Each number is 200 + 40 x the weight over its row's rms, rounded and kept within 0 to 999. Layers, rows and columns count from 0. The size before them is the row's rms in percent of the matrix's.

# q: layer 8 attention query, 192x192, rms 0.107, rows 181-191, columns 96-127
# k: layer 8 attention key, 192x192, rms 0.108, rows 181-191, columns 96-127
# v: layer 8 attention value, 192x192, rms 0.102, rows 128-191, columns 96-127
# o: layer 8 attention output (transposed), 192x192, rms 0.0888, rows 128-191, columns 96-127
# up: layer 8 MLP up, 768x192, rms 0.113, rows 0-24, columns 96-127
# down: layer 8 MLP down (transposed), 768x192, rms 0.114, rows 0-24, columns 96-127
q181,082,141,159,187,189,247,237,190,147,241,274,131,170,221,213,152,249,152,154,271,146,278,168,252,216,161,232,198,204,207,169,186,182
k181,084,213,258,156,122,121,267,151,152,190,141,188,116,210,207,227,155,226,215,130,219,227,234,254,179,186,107,160,217,182,190,196,159
q182,098,242,190,186,233,207,231,204,203,253,106,235,201,206,208,194,197,179,171,188,163,179,208,189,165,171,146,118,160,198,252,211,173
k182,090,251,161,198,199,161,170,161,266,206,144,216,186,200,177,260,141,208,213,205,173,214,146,289,230,188,194,154,218,207,149,199,170
q183,098,224,122,154,172,257,118,262,189,149,232,176,186,257,192,192,105,218,215,160,213,211,187,233,109,163,192,248,166,185,183,155,221
k183,093,147,127,213,232,212,233,122,199,184,160,199,221,240,205,179,207,234,222,237,192,218,268,235,231,203,150,209,163,195,205,169,147
q184,092,219,170,218,262,183,173,230,270,257,293,178,176,205,168,258,219,226,226,126,252,208,199,187,252,180,248,171,195,266,225,157,147
k184,093,220,138,273,223,274,214,187,184,197,169,196,190,169,226,243,188,134,227,168,197,146,222,201,120,187,217,149,213,189,165,239,169
q185,085,205,211,211,157,244,194,199,252,162,200,203,206,181,250,174,197,151,210,175,254,286,167,208,206,204,203,171,190,200,166,227,192
k185,083,266,196,138,190,183,178,212,237,256,190,297,148,234,249,207,167,155,219,286,193,209,179,167,234,222,241,209,227,177,191,229,237
q186,097,195,227,204,253,172,179,164,211,196,164,256,189,141,206,189,155,194,98,269,148,185,177,210,209,180,233,152,247,159,278,213,261
k186,088,185,181,178,179,161,163,222,195,143,194,246,249,262,149,200,202,238,186,167,201,256,225,250,217,188,236,163,160,298,265,131,158
q187,084,187,150,189,269,217,218,254,157,249,239,262,282,281,161,286,158,171,177,214,187,137,219,148,220,177,224,139,212,270,240,194,183
k187,082,160,221,134,181,205,194,228,219,185,219,209,189,165,215,232,223,161,172,134,184,132,204,274,214,210,267,175,180,208,203,271,101
q188,098,184,83,212,205,278,154,145,210,189,265,203,221,193,264,193,236,208,242,220,187,196,187,268,223,267,235,234,180,275,173,181,217
k188,092,223,84,119,170,268,207,212,199,194,205,217,199,166,228,160,177,269,170,245,252,177,216,244,256,119,177,127,237,228,226,158,205
q189,101,284,190,157,160,202,198,183,209,173,139,171,197,210,208,268,162,213,152,167,195,149,162,203,159,195,119,180,183,190,193,137,103
k189,090,217,168,255,144,256,151,263,193,210,221,267,262,203,186,228,195,258,187,261,218,225,175,232,244,239,252,207,188,247,269,221,249
q190,097,134,279,182,181,246,186,159,162,227,155,248,183,110,243,205,245,216,211,243,249,237,222,167,176,202,145,147,207,197,246,182,171
k190,090,163,207,261,205,227,100,207,239,248,249,212,171,185,223,205,154,224,217,238,257,227,223,239,313,146,279,216,218,240,207,157,163
q191,103,189,176,188,205,172,179,146,273,168,222,159,207,224,185,166,253,196,215,131,223,219,236,271,261,263,194,272,192,191,233,207,186
k191,095,202,116,125,232,233,200,196,231,187,241,274,211,151,134,177,209,193,161,299,166,212,222,212,187,199,194,200,189,243,265,218,191
v128,107,198,228,183,262,152,140,171,286,163,185,190,150,185,158,161,128,180,155,250,195,172,250,259,234,228,228,156,221,171,175,242,159
o128,107,240,145,139,209,278,199,174,241,273,189,203,147,169,151,227,211,128,183,180,190,253,202,229,180,288,225,152,184,205,248,157,280
v129,103,188,174,190,88,211,238,131,205,279,210,119,219,262,179,202,200,206,142,215,239,191,190,174,227,162,206,218,263,184,155,228,239
o129,112,242,126,270,245,284,140,218,229,162,175,252,239,173,213,187,128,214,225,243,180,201,122,216,181,225,191,168,176,123,125,155,181
v130,094,234,211,202,210,211,181,247,213,216,239,166,172,186,125,279,190,249,174,258,149,176,257,223,198,259,211,239,114,197,168,118,242
o130,098,193,165,187,172,133,236,181,231,244,197,191,227,223,249,164,173,124,215,151,185,227,188,211,144,175,100,225,195,219,175,132,176
v131,104,239,234,228,161,205,106,202,148,192,300,220,244,210,229,171,284,248,206,169,243,96,180,230,313,198,202,212,200,191,193,190,206
o131,100,171,201,237,270,232,210,121,204,211,191,165,168,250,172,203,193,149,161,234,135,181,221,100,210,159,192,140,204,203,157,256,229
v132,105,226,204,173,246,196,152,198,188,225,231,206,208,258,263,130,316,176,192,205,160,146,167,164,231,184,217,197,237,178,328,179,258
o132,100,164,268,185,205,241,199,159,149,190,213,176,177,205,167,180,216,262,196,176,159,209,154,213,226,219,221,153,271,194,168,206,296
v133,097,176,171,169,295,162,151,203,184,198,230,249,235,157,223,211,154,294,195,194,178,191,207,216,231,118,269,183,223,189,263,181,208
o133,105,209,225,247,222,230,246,204,196,202,175,217,202,206,236,242,238,179,141,161,176,242,152,232,217,247,199,147,207,192,187,203,230
v134,096,173,132,191,249,242,304,232,243,147,225,216,234,195,193,185,189,129,193,227,144,218,204,188,231,189,242,124,243,177,149,250,103
o134,103,214,171,219,210,228,124,235,167,200,156,117,194,209,212,223,152,233,200,189,315,214,219,217,202,214,155,267,180,233,227,150,190
v135,098,218,218,238,143,199,203,203,175,215,126,209,147,198,235,310,214,174,181,209,265,203,194,284,230,224,183,204,174,220,145,179,255
o135,096,229,180,101,185,126,189,162,261,247,278,214,244,172,128,200,315,267,167,192,235,217,197,203,189,195,207,171,214,174,257,212,137
v136,096,250,118,232,270,262,145,221,238,176,100,224,233,195,116,178,177,192,204,184,216,181,153,189,177,245,189,152,198,293,181,213,153
o136,100,224,169,190,203,181,264,170,150,189,212,196,224,201,213,225,194,201,215,161,251,180,181,191,183,157,200,210,183,82,193,225,223
v137,105,176,196,193,297,167,162,156,218,76,175,183,186,219,212,198,159,195,208,179,154,179,154,237,209,243,212,131,160,172,205,266,154
o137,103,173,135,150,166,245,157,202,123,277,188,203,261,178,151,181,170,183,243,133,275,253,229,210,212,207,241,225,207,173,216,161,224
v138,099,192,226,227,150,261,231,176,147,67,210,257,211,208,170,188,186,137,211,204,189,239,185,284,162,187,205,227,249,196,194,198,240
o138,101,223,293,144,235,175,190,187,231,263,263,144,203,223,160,168,163,205,225,158,174,215,203,151,250,242,195,216,208,157,183,189,179
v139,105,232,122,153,286,162,191,179,209,158,253,134,230,134,181,209,246,204,229,225,222,247,197,250,165,239,195,198,272,189,237,238,209
o139,106,216,262,204,187,180,113,255,192,140,193,192,178,270,212,134,213,196,207,142,182,160,144,205,125,210,198,209,139,148,199,156,189
v140,108,188,214,189,224,237,172,219,147,212,194,210,236,142,174,195,151,255,199,180,269,222,238,244,157,184,189,238,216,169,170,159,230
o140,107,159,209,200,247,209,198,104,208,223,188,241,205,243,211,282,268,194,236,203,175,169,197,138,241,180,230,173,186,304,264,212,145
v141,118,265,180,259,196,157,188,231,262,191,203,251,215,177,182,245,189,145,253,174,220,222,229,190,260,191,208,128,165,214,261,191,192
o141,115,88,183,201,243,205,176,143,130,196,191,158,217,190,207,97,230,273,196,191,193,256,192,147,163,209,202,262,150,219,269,171,198
v142,099,138,232,139,152,150,248,251,208,245,244,228,174,158,179,203,241,206,187,246,228,154,207,152,210,229,142,159,275,245,164,170,218
o142,097,147,251,247,234,267,201,173,214,173,253,170,214,164,238,227,185,241,270,216,206,176,155,244,165,185,221,244,218,161,166,223,241
v143,094,164,320,143,166,277,180,182,179,195,218,259,253,166,228,199,210,189,169,270,144,201,230,201,196,154,210,157,198,185,209,129,158
o143,102,178,232,252,218,247,196,284,213,141,251,139,219,216,167,211,206,162,318,246,266,256,186,155,222,214,222,232,106,191,136,215,246
v144,089,173,221,118,231,200,148,165,278,148,207,192,166,168,179,219,258,275,168,219,206,171,198,252,230,166,228,206,242,235,169,148,168
o144,095,175,181,188,173,124,223,200,163,280,190,184,179,265,217,202,277,192,195,163,220,249,204,195,270,239,208,161,138,200,154,178,248
v145,096,160,205,161,253,134,136,188,240,199,212,273,203,244,171,180,193,274,143,217,113,148,206,174,152,213,253,219,242,217,162,206,204
o145,097,201,200,209,169,294,190,226,186,210,154,172,248,176,198,192,177,175,169,145,211,230,161,207,250,162,203,204,281,113,129,239,267
v146,092,194,206,170,185,175,266,127,161,223,195,190,197,156,186,232,160,226,206,126,202,129,249,224,127,155,228,148,185,188,208,215,187
o146,095,163,197,162,204,163,242,186,206,181,240,204,218,168,237,209,148,183,204,133,255,153,188,277,222,207,176,204,222,194,218,223,160
v147,100,156,267,186,195,146,157,239,259,194,192,139,104,244,175,168,186,209,242,249,173,172,277,130,206,179,180,232,236,189,237,158,164
o147,105,269,203,250,152,216,167,198,181,210,218,261,195,138,262,232,242,206,213,214,234,199,186,189,209,245,145,251,177,264,172,194,171
v148,112,219,244,338,171,233,203,223,205,191,200,194,136,251,217,214,214,219,173,204,187,171,194,201,189,201,238,159,196,170,247,166,114
o148,112,180,238,158,197,202,186,216,186,196,180,154,248,206,160,191,118,187,211,226,200,287,250,174,204,219,119,189,226,165,226,250,206
v149,095,149,127,116,185,226,214,250,235,215,152,229,205,186,173,263,245,183,207,146,164,170,265,188,207,211,163,285,199,255,150,126,200
o149,106,212,204,257,226,139,269,214,168,192,209,200,218,171,212,218,203,237,220,117,281,201,170,212,259,192,227,211,193,229,302,201,180
v150,091,230,283,243,197,169,164,235,179,206,178,242,204,179,209,219,178,212,196,184,285,152,205,239,239,238,206,205,229,282,224,236,154
o150,097,256,206,230,210,176,237,198,217,233,151,82,192,159,162,129,173,265,181,232,170,240,201,182,182,186,210,173,187,145,181,206,234
v151,097,254,195,210,155,156,140,99,275,153,141,204,221,229,170,201,236,203,252,229,184,162,266,250,203,227,201,152,187,215,201,115,247
o151,096,242,122,242,215,234,140,206,148,175,193,184,162,202,206,152,118,192,105,168,219,271,122,177,200,192,169,216,242,184,255,180,198
v152,101,186,157,218,252,244,157,152,237,201,171,218,219,206,212,131,192,237,160,202,191,143,94,179,243,188,179,223,234,151,240,262,237
o152,109,181,192,180,260,216,190,244,179,196,247,150,188,185,168,254,199,215,175,238,186,196,174,189,166,182,171,158,189,215,128,174,215
v153,093,157,120,194,247,208,210,187,195,176,150,223,260,163,238,176,240,203,201,188,184,197,129,196,144,314,209,170,161,184,145,270,162
o153,104,178,173,145,256,213,233,230,176,170,161,167,225,279,143,237,179,204,194,101,292,169,213,202,193,178,171,221,248,166,191,219,205
v154,112,248,240,202,206,260,207,173,193,143,215,161,157,222,222,192,258,216,175,253,234,213,234,272,225,120,172,205,235,167,119,195,196
o154,107,186,141,209,217,169,191,251,254,291,236,250,257,220,161,188,148,207,167,217,142,207,185,233,228,179,173,202,205,212,264,208,269
v155,095,190,206,265,234,153,155,226,233,162,197,149,221,160,226,271,180,295,180,259,228,210,269,164,207,172,158,242,146,267,159,212,161
o155,101,215,227,243,110,215,214,197,176,173,166,156,236,222,135,170,315,165,230,108,164,193,199,174,227,107,195,229,142,189,158,173,244
v156,095,213,246,199,249,136,228,165,229,186,231,228,163,187,188,216,115,250,195,165,205,169,162,212,179,236,204,139,219,175,181,218,222
o156,095,222,162,176,188,259,186,189,262,236,207,123,221,181,210,173,249,225,195,90,116,246,240,187,147,177,207,242,208,202,173,256,160
v157,106,206,150,198,241,243,119,228,209,193,245,201,165,186,203,195,222,153,177,224,197,246,164,155,138,237,184,112,149,156,249,237,226
o157,103,207,246,195,186,246,161,259,193,172,185,225,187,265,231,261,173,186,259,201,158,190,177,208,224,155,132,179,161,278,176,176,182
v158,104,105,206,198,205,217,231,176,244,291,190,174,201,119,166,195,115,214,205,161,190,249,258,228,194,110,137,282,280,199,248,173,193
o158,107,276,250,226,202,128,179,196,205,121,213,179,169,226,218,211,227,180,173,287,210,223,199,186,197,148,165,193,244,194,247,154,199
v159,105,188,138,194,185,150,235,179,238,176,164,182,224,250,212,197,266,251,181,154,210,120,192,154,279,235,121,190,188,226,280,253,206
o159,107,185,257,238,220,259,140,215,156,239,186,222,156,190,270,180,210,132,178,258,248,130,218,277,188,143,242,159,286,163,208,147,205
v160,085,180,162,155,163,171,269,172,199,195,178,196,189,215,201,201,218,243,165,213,194,182,166,145,235,212,199,173,245,250,250,173,142
o160,087,122,180,145,231,239,224,287,249,219,131,235,203,235,236,205,158,213,165,183,239,179,128,219,202,296,173,205,148,170,112,210,218
v161,103,209,125,179,182,186,151,180,187,190,143,230,204,211,141,236,178,167,207,225,204,177,173,189,189,242,236,187,245,234,142,239,197
o161,106,172,238,181,269,262,236,228,265,240,258,146,264,190,250,165,261,180,167,250,231,158,165,216,260,211,155,198,82,119,191,217,192
v162,098,224,230,149,166,238,136,244,215,175,224,224,223,121,180,246,181,244,193,167,170,164,183,211,123,233,239,213,166,209,113,203,165
o162,104,82,143,185,206,159,263,192,239,199,193,167,201,222,217,173,225,213,229,239,308,117,224,178,150,178,226,163,173,199,211,275,234
v163,091,124,210,206,169,214,171,183,187,257,169,234,188,191,201,184,141,164,201,235,213,239,244,187,119,238,175,193,141,228,168,231,115
o163,092,174,151,198,205,204,253,223,196,232,206,172,231,212,202,215,222,243,195,193,173,183,195,210,241,233,204,253,182,223,243,185,205
v164,088,168,238,236,77,212,213,184,140,191,210,210,252,191,218,178,147,198,234,127,180,237,157,244,146,228,240,281,219,244,230,119,156
o164,093,239,259,218,290,176,172,144,222,159,235,199,189,197,140,198,227,235,232,230,211,216,264,190,175,155,147,217,216,171,163,209,193
v165,093,252,219,117,251,196,260,208,218,251,252,134,200,246,184,209,308,256,182,122,197,246,152,240,151,130,234,227,223,167,151,182,253
o165,100,154,222,223,133,203,227,139,243,188,106,228,181,123,177,142,237,219,241,242,168,170,204,176,228,201,191,234,233,241,190,181,188
v166,099,193,192,194,208,251,235,168,209,197,207,130,187,218,276,148,282,167,123,133,152,206,231,193,254,219,166,219,188,226,186,272,201
o166,108,194,213,211,166,236,194,189,194,174,127,190,166,193,226,302,168,174,195,220,274,174,200,189,192,226,245,180,178,131,218,228,206
v167,101,167,251,195,162,254,171,170,240,174,193,208,179,201,193,171,180,190,241,231,226,200,109,186,203,283,166,188,169,206,234,137,194
o167,098,181,179,222,249,174,199,170,195,272,188,232,199,209,126,150,200,195,240,216,89,223,184,256,209,242,157,218,234,179,217,210,221
v168,103,200,191,246,241,154,173,181,246,238,164,168,262,217,155,220,171,195,205,174,202,252,217,231,226,205,204,173,243,192,172,173,242
o168,103,163,224,169,275,217,199,125,129,165,215,215,146,131,243,104,232,194,243,253,234,187,242,195,204,205,147,238,234,186,285,103,208
v169,097,226,244,181,221,169,201,190,147,169,225,302,205,214,172,290,194,203,302,237,199,196,255,132,162,241,181,182,123,202,221,189,206
o169,102,241,154,166,163,198,176,177,199,239,237,240,214,162,162,150,140,163,200,236,212,196,158,259,193,241,238,153,169,318,117,141,206
v170,098,167,246,148,136,225,197,225,268,190,160,202,281,183,210,186,174,210,249,244,205,202,190,218,100,217,173,187,234,186,217,167,124
o170,099,317,151,215,178,141,223,167,220,273,240,176,193,199,236,164,146,156,178,216,250,177,237,140,201,206,174,233,118,260,189,190,250
v171,108,155,175,203,231,196,212,94,216,202,236,175,193,180,177,181,177,174,214,245,165,200,257,186,215,180,169,177,288,186,163,202,152
o171,113,267,155,293,227,180,107,193,254,177,201,237,176,167,192,231,125,169,164,188,192,130,172,171,193,203,200,157,217,216,257,212,179
v172,097,241,227,217,211,153,148,202,226,210,255,180,246,243,173,131,160,255,201,211,198,176,223,278,179,180,163,139,280,204,190,162,185
o172,103,277,208,239,197,152,181,115,234,172,241,184,189,128,133,265,205,200,167,198,99,171,163,114,183,224,168,245,195,215,203,123,250
v173,089,129,164,203,194,137,198,223,200,189,174,182,194,248,181,232,144,233,173,171,244,148,284,139,219,187,277,134,190,204,187,176,155
o173,094,185,122,248,129,253,173,208,295,134,179,186,224,178,228,176,277,154,219,233,213,193,198,159,165,250,144,232,206,209,136,220,151
v174,101,148,191,122,201,193,175,218,198,184,186,195,204,218,245,217,221,185,168,193,251,135,233,154,157,220,172,243,163,283,190,185,281
o174,101,143,141,177,158,222,168,267,176,214,161,225,228,171,178,192,251,208,237,160,230,192,117,228,165,171,219,129,148,170,190,250,167
v175,094,186,267,145,199,215,121,250,260,204,239,217,236,228,181,147,145,239,184,196,215,250,210,216,223,169,207,193,187,174,166,142,209
o175,095,200,206,306,238,248,211,229,140,165,100,170,220,146,215,154,284,212,235,217,266,256,223,171,186,181,170,241,137,243,208,212,286
v176,098,240,216,175,254,233,181,175,187,267,237,218,233,216,180,175,207,209,220,225,214,166,187,205,239,205,201,217,235,210,204,151,115
o176,101,181,238,170,188,195,214,228,188,204,174,144,253,222,179,238,155,157,191,180,266,209,191,129,207,216,203,142,102,202,165,219,178
v177,104,249,240,232,253,266,123,118,210,188,232,238,252,246,264,212,162,240,201,203,146,162,157,270,200,219,289,204,260,172,175,209,226
o177,111,213,170,219,228,203,135,154,197,219,150,229,169,81,226,150,132,160,154,192,245,186,212,166,201,180,210,164,184,172,185,159,243
v178,103,205,185,127,184,285,265,279,231,173,199,179,136,235,169,280,166,137,173,211,210,190,184,201,159,217,214,155,174,190,157,219,207
o178,104,171,212,203,190,182,193,208,201,216,210,194,157,170,218,215,191,242,213,153,229,156,226,221,240,218,220,234,173,200,167,237,158
v179,096,212,187,209,138,206,202,201,213,183,262,193,288,248,216,317,179,252,174,226,213,193,280,196,168,178,204,232,249,234,241,178,181
o179,104,170,111,238,215,195,238,217,153,185,163,142,165,173,248,222,263,272,129,153,216,194,185,159,284,200,142,163,219,175,101,151,129
v180,102,154,205,177,253,170,283,154,121,254,185,238,231,208,221,174,260,168,197,138,195,233,183,230,214,178,168,168,257,223,207,257,197
o180,098,203,234,258,174,229,212,160,178,195,243,247,211,197,243,275,164,277,257,211,224,228,221,199,227,216,231,201,213,232,276,100,204
v181,102,245,215,206,235,193,247,155,162,116,206,199,226,314,197,192,291,187,281,219,189,124,144,130,281,189,169,160,186,247,161,194,201
o181,108,133,224,250,140,164,217,247,185,264,250,207,207,121,221,145,184,138,180,161,217,194,242,128,170,210,322,193,214,150,202,166,151
v182,106,203,218,269,177,204,192,185,250,226,154,229,140,213,213,229,191,189,200,206,230,225,220,221,222,170,184,198,207,231,225,159,193
o182,115,213,139,232,219,153,223,315,198,205,264,207,241,286,155,196,191,204,125,213,128,272,248,243,234,251,218,254,161,230,297,136,182
v183,105,176,200,212,227,203,204,200,218,127,210,202,89,228,239,248,172,190,199,201,213,208,134,176,176,233,196,196,177,183,254,289,144
o183,103,224,213,155,211,173,187,217,183,244,195,163,170,173,138,119,170,195,150,176,198,212,269,216,251,239,154,235,272,233,164,295,164
v184,110,206,160,230,161,219,190,196,239,185,167,168,217,194,210,194,253,237,210,189,231,219,299,242,258,175,246,186,224,172,205,185,195
o184,106,180,263,185,162,215,151,196,145,214,234,225,164,210,210,171,174,196,225,175,210,177,141,192,230,223,195,198,257,254,172,189,205
v185,096,181,156,208,141,190,239,221,168,179,228,237,262,201,184,205,243,146,212,123,179,245,207,250,166,93,166,216,225,140,124,151,291
o185,099,158,171,213,277,165,168,215,252,135,233,220,212,230,217,210,193,194,173,305,221,206,155,154,260,231,204,195,234,166,281,155,122
v186,098,208,159,150,214,256,196,213,182,224,247,218,197,197,177,236,196,267,247,185,225,182,167,195,201,223,165,172,208,177,225,230,243
o186,103,154,281,253,212,207,251,116,164,185,250,144,167,194,215,176,199,140,229,187,197,250,175,199,190,160,194,139,197,276,187,241,212
v187,092,179,181,209,170,183,159,266,291,191,233,209,214,215,247,242,241,230,180,217,239,118,245,214,182,143,211,158,200,176,200,219,174
o187,098,149,166,177,192,164,235,223,222,264,166,183,149,165,167,208,266,180,233,205,156,246,163,254,219,186,180,269,179,275,168,179,140
v188,100,210,241,184,184,269,114,279,166,172,237,149,181,207,243,231,156,238,140,222,157,215,252,191,206,165,228,244,251,198,145,191,235
o188,101,166,204,204,268,150,257,172,215,208,182,191,232,157,108,201,220,237,170,214,240,184,236,188,214,193,228,163,215,257,168,216,258
v189,102,253,180,264,142,184,250,226,269,182,202,255,255,197,169,197,220,257,173,191,188,173,250,127,175,210,158,157,144,260,217,122,166
o189,101,203,147,217,199,212,191,212,167,234,262,197,218,171,168,173,247,224,234,185,293,168,183,218,201,125,173,218,202,191,218,209,121
v190,106,204,205,260,199,88,187,209,174,201,228,143,113,228,216,211,209,204,259,210,195,196,187,257,102,194,190,218,194,186,221,222,180
o190,109,199,230,182,146,136,220,199,221,168,200,166,176,153,160,148,168,207,166,231,240,213,189,203,237,140,180,192,231,230,164,148,141
v191,095,128,177,203,215,220,251,198,222,172,214,123,243,203,191,192,197,180,201,227,204,202,183,194,140,197,196,197,193,220,144,226,182
o191,105,191,168,211,206,251,169,185,186,150,176,243,102,157,213,166,228,266,280,217,217,158,149,179,173,157,228,190,156,226,196,246,245
up0,104,167,196,257,230,283,177,172,171,262,210,234,180,209,238,154,257,284,213,234,241,193,225,70,164,207,171,94,205,164,264,266,89
down0,102,182,179,184,254,169,207,153,155,254,240,232,132,194,218,160,237,192,239,103,199,150,207,181,190,252,265,169,194,275,231,208,160
up1,102,209,249,231,196,228,233,236,161,282,207,207,161,170,183,219,143,249,182,146,242,173,236,267,231,293,221,154,170,221,230,186,221
down1,105,171,230,154,222,212,104,190,140,132,177,151,254,196,183,216,203,192,214,224,201,294,225,209,184,166,153,161,223,238,234,258,111
up2,110,194,194,115,162,212,180,216,164,261,143,232,176,194,205,139,182,252,221,209,208,210,202,137,205,191,220,209,218,137,247,173,188
down2,121,106,199,209,192,174,156,263,153,202,195,188,242,185,245,240,168,175,164,144,182,161,264,252,212,227,176,174,241,181,196,161,204
up3,103,218,184,143,109,165,230,196,142,239,179,204,198,237,197,205,146,188,144,97,195,208,212,200,165,232,217,303,177,175,226,167,198
down3,111,169,179,216,123,202,158,207,201,285,254,120,160,185,209,247,206,253,225,178,274,150,173,231,257,148,151,190,199,143,158,157,280
up4,102,258,144,163,202,172,168,206,194,220,150,251,183,210,260,249,228,124,214,211,183,154,195,185,196,193,214,193,148,155,264,171,145
down4,097,220,246,243,165,257,214,235,139,153,168,166,252,181,222,196,156,171,157,247,261,193,257,175,150,202,128,215,194,202,255,142,170
up5,097,218,228,148,202,205,220,243,210,224,149,124,221,204,176,179,137,167,109,273,226,229,137,171,183,174,170,155,239,127,175,216,217
down5,094,189,252,157,205,140,161,185,182,204,186,217,302,249,225,219,220,222,226,166,204,272,210,245,281,191,201,173,288,257,149,139,167
up6,105,217,187,121,208,217,158,209,239,233,271,174,261,192,157,185,128,191,234,185,234,205,208,222,229,156,211,195,138,252,169,171,184
down6,103,235,249,241,206,214,147,207,205,219,128,217,172,190,179,239,169,249,177,179,164,197,190,144,225,309,173,172,215,105,252,180,217
up7,092,276,239,225,203,243,277,227,237,216,220,206,131,160,209,167,140,215,221,147,206,200,191,186,145,131,231,224,235,206,193,193,186
down7,080,166,190,152,166,197,193,205,281,292,191,214,125,182,218,165,218,121,231,204,171,180,235,238,194,273,145,211,257,215,153,216,206
up8,092,228,172,161,127,129,203,152,236,240,160,168,246,236,216,247,208,211,171,157,102,212,217,222,169,228,241,199,74,221,249,196,176
down8,102,184,130,247,289,201,176,162,164,229,176,194,192,151,220,206,125,168,186,224,232,141,120,152,237,156,187,193,165,185,141,209,203
up9,100,250,272,244,212,229,172,199,168,173,259,224,185,196,192,182,160,244,241,222,238,188,220,198,183,204,268,180,190,256,121,188,158
down9,099,167,214,186,204,250,107,196,217,229,184,151,260,201,178,189,140,225,205,134,245,192,157,186,182,195,173,228,241,255,187,138,239
up10,112,190,286,207,174,176,181,209,208,190,243,217,200,190,200,132,232,223,192,211,146,222,193,181,248,138,183,192,225,205,196,209,181
down10,103,233,233,168,159,141,215,221,221,182,156,226,216,178,201,221,224,225,203,241,173,276,172,153,177,162,182,164,245,161,207,185,186
up11,100,189,192,174,173,203,154,173,193,189,204,209,231,173,216,186,197,142,234,218,190,196,170,241,258,230,169,167,252,241,272,217,203
down11,102,219,122,197,266,183,228,190,182,146,201,179,185,207,184,144,224,190,207,185,167,200,154,229,231,218,194,178,166,225,148,205,212
up12,093,208,184,189,132,209,248,151,196,138,242,136,153,114,228,232,189,168,191,195,243,192,259,206,295,197,148,176,150,178,246,188,164
down12,093,226,254,219,225,255,251,186,157,201,243,217,243,183,244,219,186,173,185,221,175,193,184,149,146,202,222,271,135,120,251,201,253
up13,108,274,168,175,194,180,150,175,170,231,276,191,169,271,153,230,194,217,169,187,237,212,281,237,154,257,194,243,130,213,222,180,223
down13,113,210,163,148,225,194,251,136,207,274,128,192,187,207,144,176,267,204,142,162,197,288,252,286,274,176,139,219,190,174,193,202,204
up14,096,209,192,177,172,260,187,171,238,121,238,213,175,153,281,174,159,241,210,211,159,281,218,277,205,174,265,195,231,254,229,166,255
down14,088,224,289,190,123,211,157,308,277,244,144,199,212,169,187,188,101,222,205,219,214,209,280,222,241,226,225,127,140,194,168,182,222
up15,099,135,186,155,169,251,180,178,157,178,253,268,200,109,198,208,202,196,213,238,137,240,174,217,193,194,250,140,149,230,210,230,171
down15,099,178,210,179,210,202,120,149,135,166,205,243,80,198,175,166,223,223,213,168,240,178,205,257,217,187,191,220,188,217,203,169,153
up16,090,267,198,273,240,188,196,134,171,179,191,227,222,182,222,212,228,191,246,200,153,100,177,237,251,208,225,149,188,175,175,145,234
down16,095,153,268,230,260,232,163,202,171,269,160,202,209,219,163,243,143,245,202,149,228,241,208,201,211,198,231,275,216,210,223,115,199
up17,116,195,210,143,181,171,192,222,161,205,201,235,246,187,184,198,160,256,218,249,210,194,213,226,172,229,235,250,179,228,173,183,309
down17,113,243,163,217,154,144,182,201,145,111,218,153,241,206,279,165,250,216,223,250,222,163,143,206,241,163,227,223,233,286,165,168,189
up18,096,211,241,139,207,245,166,190,205,284,166,166,134,213,145,224,219,232,251,231,247,115,176,203,161,238,242,225,220,221,236,128,242
down18,106,171,202,239,241,226,287,213,249,201,204,185,152,167,215,205,171,203,171,141,221,181,189,188,254,232,219,243,181,130,189,204,283
up19,110,199,251,200,234,191,140,174,121,269,227,124,178,140,196,211,181,223,136,212,132,209,261,188,179,168,161,215,234,252,138,304,161
down19,099,143,258,164,255,174,233,146,234,166,155,191,214,214,245,210,243,169,220,195,205,207,214,242,223,141,175,75,154,198,173,214,213
up20,113,226,187,195,177,196,184,173,220,236,146,160,154,221,166,127,197,208,231,175,161,185,161,189,227,196,140,198,169,166,219,203,245
down20,108,148,207,220,192,194,236,171,226,181,234,133,298,170,175,215,148,247,221,240,218,160,227,147,226,176,136,202,204,282,163,160,222
up21,098,201,200,123,195,150,137,155,227,178,212,163,178,201,221,237,173,155,261,240,193,177,184,216,212,232,262,247,233,156,215,146,208
down21,101,205,201,99,251,143,147,209,260,125,228,212,196,167,176,185,133,158,165,198,186,230,148,211,94,222,184,194,174,269,182,239,186
up22,089,242,181,165,227,158,161,259,224,251,169,125,170,214,214,192,182,241,204,210,201,213,231,153,186,174,253,220,165,147,154,208,116
down22,087,175,178,262,227,270,236,170,223,220,213,242,222,173,207,196,171,156,177,180,196,105,129,211,219,209,188,193,167,235,233,187,236
up23,102,224,260,175,145,233,187,191,214,180,149,217,129,188,116,168,234,196,201,184,220,250,200,231,161,258,219,159,189,171,208,131,196
down23,109,256,169,188,193,135,152,190,193,162,196,200,165,212,136,227,196,236,264,261,167,146,232,163,226,146,239,126,145,101,227,95,243
up24,108,132,145,186,171,217,260,204,194,225,222,252,181,250,191,111,180,197,187,169,261,215,168,234,194,110,186,146,154,188,243,168,161
down24,121,149,210,195,193,272,263,274,194,180,195,224,119,207,255,219,229,146,215,201,170,193,238,244,180,178,147,263,165,196,187,142,180